Part of a small language model's weights.
Architecture: rotary positions, no biases in attention or MLP.
Training: a variant of SOAP for these matrices, 162M tokens, 4954 steps.
Each number is 128 + 32 x the weight over its row's rms, rounded and kept within 0 to 255. Layers, rows and columns count from 0. The size above them is the row's rms in percent of the matrix's.

# layer 3 MLP down (transposed), 768x192, rms 0.232, rows 701-712, columns 0-191
size [104  99 100  96  94 104  99 107  95 100 106 112]
[[153 168 134 161 144 111  96  79 138 114 110  91 148 132 170 154 217 194 188  54 142  69 114  65 201 150 161 165 152 157 134 133 154 133 113 138 122 100 138 120 161 145 160 137 117 101 133 124 145  84 132 143 111  76 123 146 175  72 124  95 113 124 113  71  90 133 177 110 112 168  90 142 116 189  97  82 177 213  70 130 150 152 120 168 175  91 134 139  96 162 121 122 112 112 124 128  99 110  72 160  93 148  94 116 125 120 132 161 140 111 165  77 141 142  88 111  93 137 138 110 133 140 183 110  69 108 155 118 148 146 115 137 121 109  94 110 138  92 168 146 173 120 138  72  93 108 163 142 104 104 125 173 148 163 114 136 100 154  95  83 124 169 137 134 161 135 137 155  74 160 160  80  30 136  97  58 118  95 106 133  73 118 115  97 100 160 134  99 103 138 105 152]
 [111 189  96 131 135 143  73 136 129 137 156 118 126  85 164 109 134  95  90 171 164 140 123 133 201  95  91 145  66 110  74 140 123 148 129 148 119  83 140 142 113 144 102 144 170  88 202  98  97  72  91  89 152 187 152  86 138 154 114 154 141 131 126 173  66 154 121 131  87 139 134 155 174 185  97 115 141 158 125 162 116 122 151 166 136  73  91 116 138 147 122  97 157 102 133 109 136  97 102 137 139 169 166 155 207  87 106 105 102  74 131 147 170 132  94 135 170 107  63  85  91 117 123  46 185 151 139 173 106 143  89 181 102 162 124  89 144 135 107 126 142 102 118 141  95 129 197 154 102 138 155 133 141 182 162 161 161  83 176 150  68 143 120 154 126 137 106 146  98 175 149 176 106 175 126 152 163  76 145 102 127  77 101 111 161 118 159 129 171 142 181 162]
 [160 130 165 131 114 164 125 163  91 178 134 175  99 114  84 106 169 150 149  36 151 151 163  77 124 162 116 112  85 123 105 120 128 166 108 137 101 129  99 110  98 126 112 134 153   5 167 168 129 114 161 193 106 122 172 129 164 135 182 120 150  79 189 144  97 125 143  68 173 155  68 156 171  99 130 133 161 109 112 163 155 131 144 165 111 150 154 145 140 163 132 194 152 160  85 131 173  85 151 180 156 110 130 101 157 136 147 161  79 194 117 133 119 195 154  78 170 138 109 128 130 111  93 135 143 161  53 125 112 170 101 133  61 104 146 135 146 106 167 180 138 100 111 115 116 122 113  68  86 146  83 149 138 129 136 104 169 138 172  97 115 119 166 108  91 147 177 144 142 137  79 165 108 147 144 124 135 121 129  85 149 151 129 129 143 159 119  89 174  88 149  93]
 [ 95  66 113 169 128  97 136  94  97 100  51 133 146 115 173 118 134 144 122 131 151 124 144 149 107 118 185 102 200 110 147  35 147 108 117  94 198 143 161 123 160 144 126 164  77 160 163 126 145  97 129 103 157 132 122 153  96  89 149  77 128  75  68 117 113 136 141 131 130 138 206 141  73  95 180 138 153 169 150 163 210 131 158 129 121 152 178 108 130  66  65 122  77 137 151 111 170 127  91 118 115 122 111 146 155 159 186  88 192  56 121  88 141 137 185 149 169 122 161 137 119 119 152 134 114 140 165 124 156  96 147 192 190 114 154 158  89 128 103  93 129  91 154 119 186 112 174 129  94 141 118 110 123  88 172 102 113 108 141 120 126 146 141 115 107 137  87 127 129  86 105 156 140 116 180 145 114 127 169 128 140  50 142 104 160 169  90 131 123 120  82 123]
 [123  98  95 151 174 155 107 134 112 144 103 106 137 165 149 103 142 152  89 115 162 175 176 155 137 120 136 159 150 126 125 151  88 140 124 122 104 107 148 101  98 108 124 134 139  87 115 106 177  99 110  44  97 137 121  65 198 177 167 137 101 140 180 134 138  75 170 126 127 188  79 129 151 140 175  91  87 128  83 107 118 166 160 134 120  91 162 101 105  90 144 145 143 146 141  62  92 174 103 180 114 127 135 153 129 100 149 154  95  73 188 107  91  81 137 110 119 176 110 117 101 172  81  99 102 132 115 104 124  73 150 115 129  96 114  92 108  37 137 140 116 162 145 184  97 122 201 149 147 110 105 126 105  92 159 109 121  62 150  88 114  70 130 135 110 184 110  96 115 120 142 107  50 121 205 121  92 148 126 167 138  81 133 127 151 177 137  92  92 108 197 144]
 [114 113 150 161 105 166 100 118 150 121  76  97 119 145 130  75 126 173 148 186  79 101 123 134 158  77 157 103 123 141 125 187 119 118 133 200 150 169 145 132 157 121 146 135 155 143 218 183  78 182 136 144  68  98 151  85  98 159  35 102 176  92 134 111 151 141 115  85  86 143 144 143 107  94  83 102 207 151 112 141 118 146 135 215 128  96 160  89  55 167 153 138 149 103 142 127 151 131 129 104 123 157 146 142 180 110 144  82 127 100 131 120 126 165 174 143 148 109 161 154 132 127 103 183 134 109 142 139 170 183 113 123 165 127  96 122 125 175 155 110 196 105 172 120 158 143 107 168  89 114 140 183  39 107 134  69 116  86 131 119 158 102 145 125  87 190 154 149 179 145  88 125 122 123 174 114 108 138 152 126 159 150 113 156 123 151 153 135 100 112 154 123]
 [124 110 114 120 102  94 123 172 114 116 120  90 164  41 115 125 145 141 148 112  95  97  88 106  98 148 113 132 124 118  18  97 196  81 120 151 115 105 102  84 131 107 109 107 170  99 104  82 110 107 176 183 114 130  93 175 190  91 127 117 106  77 115 150 176 114 126 105  97 111 142 102 149 207 175  92  98  77 167 111 215 123 150 118 154 160 171 157  99 133 120 133 101 174 153 180 137 142 116 175 167 114 177 148 112 103 141 122 135 113 108 113 135 188 167 123  89 148 131 153  89 170 174 134 100 195  80  90 174 121 128 107 136  56 139 133 115 121 135 128 127  99 142 125 131 128 107 188 169 137 119 140 124 112  81 127 128  76 115 111  91 115 158 116 129 154 169  99 112 135  62  90 144 152 165 163 114 181 172 152 117 184 127 178 173 137 159 129 119 167 152  94]
 [ 91  98 115 138 141 104 144 173 141 139 114  65 149 111 135 119 164 111 135 139 160 139 126  70 140 136 108  93 117 161 113 165 142 127 167 121 225 116 117 164 117  86 129 132 104  86 101 176  95  70 101 126 195 177 169  86 141  87 132 124 124 102 171 165 121 169 144 129 158  65  73 115 117  98 150 102 169  92 198 139 170 116 157 137 142 127 158 135 130 146 157 156 167 161 137  73 169  87 133 164 167 176  63 134  92 123 150 110 126  93 179 114 108 165 148 110 148 130 116  91 188 147  80 167 179 118 142 115 137 143 117 110  59  96 128  83 107 147 109 154 158  99 128 114  96 103  91 155 121 156 151  62 111 134 117 152 111  78 140  85 155  85 141 155 183 193 135  64  71 130  66 157 195  92 139 150 159 158 127 148  79 143  83 115 112 133 133 142 110 101 153  92]
 [ 86 185 159 127 153  56 133 184 158 168 122 101 117 116 108 129 149 120 248  76 102 126 117  82  79 160 114 132 119 172 124 118 118 121  97 108  90 108 115 111 124 141 123 102 177 181 171 130  97 125 146 152 111 101 106 110 108  75 132 180 130 155 112 122 143  64 123  99  88 203 129 155 171 136  63 157 103 114 117 181  86 117 163 133 106 166 169 196 125 121 180  91 113 126 191 124 129  61 125 104 142 103 189 103 130 186 115 117 122  91 117 158 135 132 179 131 115 138 144 102 148 123 151  79 134  59 150 158 117 136 169 117 124  94 139 119  80 173 122 152 113  88 103 165 101 132 130 138 153 101 141 122 128 194 128 117 182 161 186 122  71  91 123 133 149 113 162 115 124 133 127  94 148 181  91 154 115 143 112  90 145 188  83 117 153  90 130  85 135  75 150 109]
 [115 163 181 115 147 107 162 163 132 109 190 114 104  89 134 113 150 132 111 115 174 117 124 143 107 151 115 142  79 101  87 131 148 101 155 156 134 214 117  86 127 104  80  86 160 189 131 149 104 121 166 113 122  87 158 113 111 113  94 119 127 116 135 144 170 137 138 158 159 138 191  77 156 103 110 127 212 172 101 146 105 141 143 117 161 100 135 105 116  76  95  88  73 116  94 169 178 160 123 109 129 122 175 167  76 187 122 123  82  97 130 141  80 130 110 198 121 102 163 130 107 121 133 132  95  79 118 137 109  95  96 146 146  90 136 180 116 175 136 167 123 106  76 154 214  27 144 153 137 136  53 143 131 161  71 147 127 130 154 123 171 134 162 179  87 120 102 137 148 147  91 130 157  88 150 121 126 160 111 128 177 179 153 113 143  86 162 123 155  82 187 102]
 [168  90 145 134 142 146  84 131 132 159 188 163  64 140 112  98 122 108 138 110 189 127  83  83 160 139 129 114 117 140 114 166 147 173 121 135 175 129 115 161 127 164 139 204  75 103  97 128 139 159  84 120  98  63 178 149 132 101 186 115 172 118 112 140 148 113 125 129 131 237 157 158 103 173 131  91  88 100 143 128 169 171 111 107 119 134 104  91 171 150 124 105 107 115 153 124 168 182 112 118 138 126 148 109 182 118  62 136 127 161 144  95 135 192 133 137 151 199 149 146 121 129 126 121 131 123  79 110 112 143  99 135 108 140 144  95  39 157  96  85  70 109 106  80 147 135  35  64 108 146 150 137 113  68 122 122 136 172 106 168 119  79 165 115  95 139  85 116 108 105 128  75 111 200 129 150 177 131 131 148 170 153 104 108 125 135 156  97  82 107 135 108]
 [125 130 194 127 171  47 129  91 103 108 131 113 228  99 168 143 128 138 124 154 100  55 152 110 131 123 117 160 171 120 177 123 119 139  61  90 129 166  82 129 135  92 159 143 137 126 136 154 108 115  96  97 160  36  81 142 173 116 113 120 128 153 129 149 166 111 108 151 160 104 182 115  51 153 157 123  71 142 101 130 167 149 199 118 158 116 170 111 125 114 180 149 143 130 169 119 149 123  87 142 151 112 134 121  94 109  58 125 115 136 170 126 143  78 121 105 136  94 114  89 115 106  80  91  97 147 157 133 127  95 179  65 136  52 189  80 127 204 134 157 112 151 109 135 112  90 156 120  76 119 137 140 100 140 138 126 122  26 113 114 152 155 113 126 152 151 144 184 142 105 135  92 106 125 110 136 146 183 175  93 132 131 158 139 178 142 146 127 139 135 109 121]]
# layer 3 MLP gate, 768x192, rms 0.269, rows 702-713, columns 0-191
size [101 108 105  99 110 114 130 109  98 106 109  87]
[[ 97 145 152 125 103 143 160 159 154 108 134 128 122 151  92  93 140 166 128  53 122 118 104  81 112 137  93 138 188 191 158 124 101 194  97  95 103 115 125  99 167 181 118  86 101 164  77 113 175 225 149 168  90 188 145 136 111 118 112 101 140 132 114  78 118 148 133 181 171 120 114  78  82 160  99 142 172 133 145 142 118 135  70 143  60 149 188 119 122  89 168  91 126 189 202 147 135 129  53 113 115 121 134 143 133 103 142 139 138 124  96 118 171 156 189 138 131 181 156  92 106 126 104 129  85 140  94 143  78 148 147 150 128 172 171 178  95  88 159 161 102  69 158 137 155 123  94  78 152 160 163 126 120  94 146  93 104 139 138 136  78 117 130 105 172  90 158  37 140 122 109 150 115 113 104 132 158 158 162 154 152 106 106 142 110 131 139 138  92 143 171 163]
 [147 161 160  96 155 153 131  94 136 101  77 106  92 134 184 180 129 127 128 133 141 128 108 127 105 144 108 137 121  92 143 128 132 141 134 175  97 153  73 120 148 125 158  68  94  93 124  95 163 139 167 122  92 164 106 163 126 147 144 129 134 120 177 149  61 128  90 165 136 132 173 104 116 133  87 149  72 180 196 121 110 123 101 108 137 145 153 106 126  45 177 114 164  96 128 152 118 193 120  87 106  74 115 142 139 116  70 181 162  90 169 124 150 175 138  96 116 151  69 143  74 139 170 105 126 149 113 147 123 160 130 137 183 170 192 134 145 129 116 158 163 181 115 170 146 109 104  89  37 129 141 114 161  88 163 112 111  69 157 193 150 128 141  91 117 121 128 106 102 107 154 167 163 168  96  69 115 137 124 127  98 140 104 114 156 181 107 165 102 111  24  81]
 [146 109 185 106 140 134  84 134 142 113 186  87 146 191 159 119 131 119 140 107 134 138 135  60 126 126  71 156  49 163 155 136  95 117 110 167  86 132 130 109 106 141 128 138 162 129  97 134 148 171 104  71 130 105 176 140 160 130  76 115 164 125  74 104 128 114 137 181 161 112 113 144 116 103 158  90 129 183 181  88 148 154  84 151 141 137 139 176 109 120  80 116 139 126 153 179 122 129  95 133 139 152 120 122  66 140 101 135 184 123  83 130 172  96 127 121 138 143 105  54 222 150 124  89 105 108 165 111  93  76 103  75 116  75 129  68 111 130 119 112 191  79 138 140 144 151 107 118 151 127 155 140  67  65 124 129 159 115 116 199 128  86 160 187 140 103 155  68 186 142 107  96 103 106 136 184 123 130 105 115 213 140 100 114 102 110 156 154  82 119 125 152]
 [104 119 133 133 103 180 130 151 108 135 130 155 123 179  77 105 127 115 132 138 195 130 107 158 116 132  93 129 142 108 121 135 142  80 134 154 148 133 116 118 142 135 114 104  84 146 158 152 123 121 167 100 128 199 103 141 135 130 145 145 151 218 104 135  95  36 112  67 205 171 133 165 173 162 126 148 114 180 129  90 126  68 153 177 109 163  75 106 127  99 137 179 125  85 156 103 134 129 123 100 171 159 137 173  47  94 112 114 135 114 163 105 115 117 122 176  93 118 144 141 147 132  43 152 110 126 158 134 129 119 155 135  98 124  94  88 100 140 111 112 150 179 218 184 162 162 123 162 174 114 143 178 137 145  94 106 132  25 154 100  65  91  87 138 118 137 135 112 130 129 104  44 115 111 181 147 106 103 131 117 116  86 163 139 122 123 152 157 101 154 175 142]
 [173 170 144 131 100 152 123  96  92 120 198 120 103 149 126 139 181 126 151  92  64  91 199 171  49 184 161  65 115 100 142 144 168 126 127 106 106 127 103 108 106 188 150 136  92 178  77 145 138 103 159 166 121 151 133 174  97 148 181 175 156 115 142 161 140 158 115 179 182 153  79 202 127 178 126 142  40 121  95  79  87 119 152 156 143  82 146 132 139 135 164 171 115 119 160 110 129 134  85 132  97 140 120  36 130 153 146 145 173 177 108  88 129 107 151 165  88 114 103 154 130 112 139 148 103 126 166 156 119 121 140 130 126 155 131 129  82 102 131 154 105 144 157 127 129 138 138 130  90 115 166  78  98 127  84 107 151 167 101 138 171 151 137 142  83  38 122 155 116  94 116 182  52  87 155 106 168 131 137 118 136 120 130  90 132  97  97 121 127 124 159 160]
 [121  99 114 115 147 124 102 176  74 108 140 126 100  94  97 161 149  92 118 170 164 154  72 105 196 148  98 131  78 175 130  91 140 142 148 152 126 121 121 129  84 133 129 145 150 111 143 118 128 143 125 176  65  70 150 134  97  75 102 150 122 157 175 153  81 131 111 153 104 138 137 127 104  74 139 132 146  89 118 132 119 135 168 132 150 188  96 132 125 149 150 183  38 149 120 147 111 144  49 107 149 117 123 107  67 136  79 153 132  89 154 105 117 108 149 130 162 101 170 118  88 148 165 101 128 116  96 130 138  76 121 167 165  48 185 153  96 135 149 108 154  85 178 177 139 172  65 101  99 112 154 148 101  88 224  83 152  81  93 117 122 108 113 161 127 163 132  85  98 156 168 194 127 118 179 135 121  92  98 123 129 218 102 102 107 109 129 126 165 119 138  96]
 [120 215 120  98 115 184 111 105 155 107 136 178 143 133 167 101 148 119 125 103 140  89 124 150 101 127  86 118 135 166 130  67 176  81  64 161 130 137 169 111 132 162 135 123 109 150 180 116 136 182 180 102  65  92 131 179  96 140 142 152 151  91 108 140 118  75 103 104 160 138 148 132 146 122 147 100 128 222 103 133 168 153  43 169 157 133  79 110 124 163 105 122  71 110 125 162  71  80 143  81 145  93 197  66 104  98 127 130 175 177  84  91 127 113  51 148 123 103 135 134 109 148 165 108 115 166 131 111 145  61 129 173 137 135 117 124 130 134 135 128 121 163 117 109 125  86 137 164 138 112 152  80 136  94 135  80 116 131  98  81  78 113 100 132 125  91  73 140 163 136 154  96 101 168 141  81 175 131 142 101 145  77  65 134 160 170 158 136 131 164 129  92]
 [130 174 127 160 112  82 104 111 115 124 114 135 118 157 129 104  91  81 154  92 178 152 135  86 151 118 150 103  59 188  90  91  75 151 129  93 122 161 105 128 154 147 129 135 198 150 153 184 126  94 100  85 136  94 146 140 145  99 110  88 188 113  95 121 123  87  84 155 122 151 117 145  91 161 150 137 145 146 147 119 139  63 139 133 162 118 185  98  81 145 101 140  85 131 191 123  81  89 122 123 145 134 144 101 187 110  51 134 105 145 114 147 120 154 185  83 125  73 111 116 139 160 125 137 145 159 110 167  91  43 134 124 150 111 148  82 133 113 131 127  61  89  66 110 116 119 176 165 124 132 121 162 126 167  94 116 161 119 132 155 115  83 156 157 158  94 128 179 108 184 102 177 129 131 120 136 117 193  36 117 142 171  93 119  63  73 181 129 162 113 123  99]
 [180  99 185 101 131 123 121 133 133 134 122  71 106  82 142 112 120  61 130 150 174  87  99 158 153 138  93  72 111 126 109 114 157 183 160 159  97 135 123 177  96 166 152  79 129 129 161 154 202 159 108 132 131 120 109 121 132 138 117 142  84 124 116 101  85  86 150 116  94 146  93  93 138 153 105  78 135 100 146 139  51 214 137 142 101 132 151 116 119 156 142 138 137 149 121  58 113 122 157 106 165 123 180 137 186 121 125 140 109 145 153 135 186 150 130 172 157  71 154 185  83 132 120  84 127 136 148 173   8  99 135 118  84 114 150 167 125 143 143 166 125 120 127 121  50 179 135 182 176 143  73 122 120 138 112 144 122 162 166 112 129  98 145  90 142 116 115  91  82 134 164 145 130 181  98 140  88 147 138 152 129 133  32 118 109 128 154 143 141 113  66  91]
 [145 147 137  89 124  96  81 150 106 110 157 147  90  95  90 121  98 167 165 160 148 178 115 131 164 146 110  96  68 191 102 125 145 196 131 101 120 119 154 115 127 169 124 205 143  75  90 118 167 168  87 114 123 140  98 118  86 122  91 156  99 169 127 111 137  68 101 181 157 141 129 161 110  98 123 134 139 168 149  78  73 128 130  41 182 113 117 106 178 165 103 130 157 122 118 197 160 142 157 181 161 125 141 102 137 131 127 149 106  68 145  86 135  73  83 115 142 113 122 130  95 104 115 129 125 142  89 164 116 164 137  45 128 141 114 136  56 142 162  70 204 152  88 136 122 118 157 134 160 134  99  99 167 135 150 168 110 113 157 104 120 100 113 142  98  76 115 146 101 113 198 159 173  53  87 125 116 127 144 170 142 162  93  80 190 112 105 128 141 139 116 118]
 [ 88 126 154 151 143 146 142 109 160 117 143 148  63 169 112  73 113 122 150 148 124 162 117 119 139 128 112 103 114 142 177 143 189 138 151 133 104 183 143 138 143 115 177 153 173 151  97 102 181 135 185  98 120 122 101 108 125 175 135 107  82 128 131 139 124  99 113 108 177 137  94 170  92 147 105  76 107  83  42 139 129 148 108 107 131 163 170  93 119 142 131  97 162  67 157 118 147 183 177 155 164  98 110 160 126 165 147 122 127  92 148 111 136 126 109  87  56 145 143 175  94 175 162  88 110 124 178  58 127 125 138 145 109 117 104 170 142 136 154  46 161 165 150 151 202 103  96 120 185 112 172 134 130 117 190  69 145 171 127 146 100 140  88 128  98 129  67 188 135 152  89 127 167 102 107  96 134 171 121 132 162 113 155  68 104  91 130 137 201 121 199 108]
 [ 80 147 119 105 125 104 167  92 121 136  87 201 123 110 127 117 111 123 171 132 159 143  85 200 102  93 150 111 110 121  98 144  79 106 171 123 104 133 121 133 136 157 161 118 125 153 152 109 119 119 165 111 124 109  69 171 101 170  86 150 107 133  71 186 122  94 234  75 182 137  66 110 189 117 141 173 136 135  94 103 142 113 104 130 145 135 123 118  92 143 134  99  80 156 106  84  71 115 145  18 107 124 137 135 143 107 157 192 139 135  65  95 119 101  93 135 161 125 152  95 176 124 116 127 113 126 227 158  87 131 132  99  92  92 152 149 107 154 126 108  93  72 178 143 148  82  94 165 180 111  59 131 116 108 107 122 110 174 126 127 157 124 111 100 118 175 128 133 171 139  89 162 130 115 142 158 129  83 105  60 137 132 154 155 166 110 132 117 105 156 114 155]]
# layer 3 MLP up, 768x192, rms 0.257, rows 702-713, columns 0-191
size [100 102 107  93 108 108 136 101  98 103 112  91]
[[110 141 128 153 116  91 117 113 102 183 142  74 110 132  68 126 107  83 169 153 108 117 114 197 102 207 110 116 115 131 129  84 110 128 131 156 112 111  80 131 131 147 105 147 153  99 133 127 112 152 138 108 171 134 136 117  86 110 129 170 130 132 159 100 129  64 122 108 102 164 102 139  91 143 141 166 125 180 144  82  98  80 137 215 144 140 151  68 153 110 166 135 132 163  90 132 132 169  83 126 150 130  72 103  81  92 118 126 143 118 139 138 138 198  51 141 135  14 135 150 101 117 145 134 101 127 149 177 144  94 143 130 194 162  96 125 128 100 147 124 107  89  95 151 187  85 147  99 165 128  95 128 128 174  92  75 129 112 164 170  82  80 119 147 162 196 156  72 123 139 149 114 140 183  95 133  90 129 131 152 124 200 118 135  81  95  74 136  87 185 110 141]
 [212  91  75  87 109 124 107 102 113  92 128  93 112 128  81 128 122 117 123  99  91 115  88 188 204 139 165 138  93  86  75 129  80 112 103  67 103 116 130 147 122 128  95 129 164 142 114 160 149 142 108  94 132 116  77 125 104 149  87 119  90 126 110 119 123 117 140 129 123 193 172 168 114 106 141 123 157 165 116 103 167  86 103 117 182 108 141 171 173 172 116 140 121 194  77 129 161 132 100 123 135 170 133 138 123 111 160 116 127 164 142 132 150  89 196  85 164  89 134 102 166 118 108 125 118 116 140  84 128 168 130 207  72 134 123 154  98 141 101 107  65  99 112 136  87 133  79 130 184  83 139 174  99  77 136 179 139 128  77 151 133 122 138 160 119 130 171 109 141  97  95  91 204 155 168 183 155 101 161 121 158  84 154 137 156  90  69  99 186 145 179  88]
 [140 134  63 128  87 159 132 124 186 171  90  93 206  67 114 115  83  99 128 220 103 125 137 168 143  62 100 103 230 134 110 110 109  92 136 147 140 113 130 137  60  96 141 167  76 167 157 149 135  81 216 148  97 155  75 152 151 148 189 130 115 157 150 149  94 137 168 109  81 106 113 166 105 150 105 140 186 128  63 120 178 101 140 122 144 128 168 149 104 115 157 141  80  74  68  66 102 140 156 143 122 118 145 161 110 135 118 168 129 132 141 130  95 147  87 149 128  94 154 144 151 110 141 138  94 127 105  91 147 154 182 136 120 128 122 151 217 137 128 186  90 137 172 135 123 157 108 167 121 136 101 100 158 126  77 127 139 161 130 123 153 143 108 141 137 117 116 145 123 101 155  76 117 105 138  94  84 136 141 112 107 107 126 125 144 111 103  97 218 132 121 147]
 [130  70 121 116  71 134 177  83 129 112 109 135 205 121 124  95 117 129  74 167 117 139 163  97 121  65  97 107 153 101 125 146 177  94 159 118 138  81 174 182 121  89 208  93 115 146 106 151 185 114 132 116 142 118 120 166 142 128 134 121 142  69 133 174 129 147 115 125 173 115 118 104 127 103  87 191 167 116  88 147 104 147 145 140 105 128  98 150 153 124 123 131 153 121 155 140  87 156 155 153  65  85 180 120  93 163 119 110  75 130 189 132 141 131 160 162 146 122 198 155 103 107 135 216 137  93 117 119 168  74 154  86 116  97  90 127 139  85 124 111 173 115 188 141 148 128 188 160 147 179 111  86 171  90  93 185 176 106 178 120 161  92 149 129  62 109  54  98 136  79 199 162 120 129 112 101 120 126 105 148 144 133 145 143 142 125 123 140 107 162 133 165]
 [ 91 199 127  97 148 102 105 101 148 110 166 128 159 147  97 131 105 108 109 165 101 111  99 121 126 141 142 134 160 133 120 173 174 138 126 170 131  99 165 159 190 151 175 141  97 103 143 199 126  84 120 167  98 118 163  90 141 112 134 144 163  93 101 136 155 122 132 138 103  81 129 179  89  83  96 116 179 177 120 136 170  89  99 175 206 118 141  87  97 121  87 141 134  80 122 103 170 169 138 129 184 100 126 173 112  73 155 153 150 154 149 117 151 117 136 118 120 177 102 170 136 103 117 192 165  93 148 105 112 139  95 134 116  93  95 102 100 122 152 128 132 143 152 124 124 128  96 111  92  93 181 129  48  89 160 139 135  99 169  88 167 192  85 160 126 118 235 146  95 149  82 119  93  95 112  94 114 134 175 126 150 175 119 126 216 148  98 168 186 116 154  95]
 [ 93 181 140 133 131 110 163  90 164 157 157 187 113 171 212 113  69 158 195  89  68  63 160 128  87 126 189  89 109 180 137 167 149  67 107 123 156 101 134 130 168 134 148  45 106 110 124 155 127  94 174 117 114 118 117  85 136 137 122 107 166 126 139 129 118 126 136 128 129 130  97 128 137 170 136 160 116 130 123 175 190 139 104 134 115  48 124 136 133 166 102  50 186 119 138 129 155 128 185 166  91  94 124 127 208 134 147 133 108 147 130 164 140 103 116 143 141 154  44  97 166 102  87 114 138 125 148 144 131 145 152  99  81 188  74 151 149 152 108 160 130 181 146 155  94 136 133 136 138 101 113 146 144 108  62 161  50 139 106 105 130 112 155 111 133 116 131 134 198 110  76 109 120 135 103 108 140 149 176 124  99  78 150 130 128 198 104 130 120 117 117 118]
 [153 163 153 158 121 121 169 108 121 137 134 121  82 162 167 110 163 125 163  98 130 114 137  51 181 122  95  99 115 102 176  78 113 132 121 106  65 143 101 112 156 115 147  93 125 186 173  62 195 150 125 129 139 125 124  72 138  95 152 153 162 148 134 106 186 153 109 156  63 117 151 147 118 122 161 101 172 184 107 134 104  81 100 174 104 130 109  50 225  80 109 113 110  68 122 174 113 113 154 159 136  66  89 160 160  72 115 136 108 104 147 104 145  72 122 138 144 150 161 173 100 117 127 118  91 142 119 128  93 100 134 131 158 108 135  93 122 109 140  89 129 109  69 123 140 160 147 142 105  80 190 167 136 114 152 109  92 132 168 126 131 123 149 103 121  34 136  90 164 144 122 116 122 210 127 156 144 133 178  80 179 114 139 143 133 125 146 115 132 207 136 144]
 [134 161  46 121 138  76 105  86  86 129 185 162  90 122 100 145 136 100 222  48 138 133 131 108 140 130 129 171  98 176  87 130 149  91 114 133 122 143  61  95 143 182  95 127 166 124 170 176 137 140 108  98 127 109 160  96 136 116 150 118 122 102 125  75 134 132 134 158 150 184 125  98 101 115 157  98 152 100 103 142 141 119 122 129 138 114 123  93  53 122 141 117  69  94 206 103 135  91 111  96 169 158 109 165 174 122  82 155 108 107 157 153  99  98 133 102 129  91 144  88 126 152 103 135 132 199  85 214 122 111 154 118 133 119  80  95 168 114 153 114 140  84  66 145 108  72  89 151 159 141 137 118  87 144 134 113 153  75 152 130  85  96 161 159 126 110 128 110  69 207 119 176 176 141  66 127 134 153  95 133 146 141 129 161 129  92 100 122 192 130 113 114]
 [184 105 112 147 116  97 147 167 137 158  92  98 135 104 103 129  42 118 101 146 132 136 139 173 110  81 123 170 119 124 140 102  66 130 128  79 154  77 129 137 102 110 130 125 105  93 108  69 148 103 129 130 154  83 154 170 161 132 107 158 120 115 135  77 131 138 133 120  68 131 113 125 121 157 171 161 113 114 116  94 152 171 128  75 149  61  87 145 162 237 159  80 114 124  95  72 160  71  97 151 140 130 116 115 156 102 140 134 148 129  84 117 107 101 176 103 179 112 139 184 128 105 119 178  94 151  77 184 114 142 120 128 110 120 118 141 137 102 104 116 121 104 100 123 143 159 114  80 151 162  88 102 152  71 151 167 170 159 147 168 147 133  96   5 120 157  89 152 106 143 128 145 122 152  72 156 125  98  78  69 103 208  80  95 141 143 134 109  90 139 113 149]
 [146 113 149  88 151 143  68 105 135 140 120 133 109 136   6 145  71 151 160 187  82 155  74 116 180 116 150 109 113 160 112  75 111 142 125  68 116 150 170 125 113 167 178 163 157  91 120  76 182 114 138 125 168 150 137  99 119 161 139 189 121 109 115 127 151 156 113 157 176 126 166  90 121 136  95 149 115  99 114 114 133 106 134 114 164 116 100 122  88 134 169  78 143 121 123 112 182 102 112 158 151  90 146  86 124 155 149 113 110 146 103  98 164  87 131  98 129 162 146 101 143 186 110 198 142 147 109 168 130 137 127  76  90 199 110 152  39 107 147 112 147 153 139 137 177 157 124 168 151  87 108 137 118 119 177 133  88 100 127 128 159 119  94 192  86 152 118 167 147 116 178 163 193  61  58 147 136  96 164 111 167 114  77 118 141 100 130 168 103 152 145 120]
 [170 158 129 166 137 130 125 171 126 105 135 164 115 138 129 145 150 141 101 134 184 134  97 104 100 122 149 166 185  93 115 112 121  90 127 140 130 125 117  94 145 125 164 134 191 157 110 104  86  92 119 143 180  43  87 165  90 145  96 123 115 168 181 121 134  63 126  61 119  85 136 126  81 132 112 136 133 178 159  90  77 155 156 131 135 139  74 144 151 116 177 134  52  94 168 168 115 139 116 112  40 125 154  94  99  82 112  83 103  93 187 115 100 104 151 122 172 173 137  94 157  93  84 119  89 157  82 135 133 147 166  54  91 142 128  94  96 142 118 150 100 144 146  99 161  61 126  80  83 100 164 151 167 144 123 128 168 113 165 153 148 123 169 127 170 180 150 133 143  86 155  77 158 108 110 159 125 182 186 119 127  78 180  87 156 135 159 138  97 159 104 131]
 [102 123 113 147  92 161 160 134 128 145  77 114  78 117 154 104 122 164 100  71 147  86 124 101 145  80 156 150  97 160 116 120 106 155 210 170 151 167 151  80 145 115 136 111 117 160 138  52 140 123 125 133 186 112 118 147  78 167  95 146 114 155 116 158 104 144 159 104 120 202 141 109 217 173 131  90 103 138 146 134 145  92  89 126 146 129 116 132  44 114 150 100 103 155 148  97 154  88 110  95 118 140 149 128 114  85 150 156 134  86 110 124 146 154 154 170 127 126  95 138 156 141 101  78 115 152 232 148  49 115  71 123 153 100 110 132  72 177  59 149 111 122 155 176 147  70 128 134 159 136  84  97  79  99 118 124 154 122 135  73 107  89  77  90 116 181 179 130 178 143 173 115 100 109  93 120 109 107 129 119 131 128  68 108 144  98  94 124 126 171  89 135]]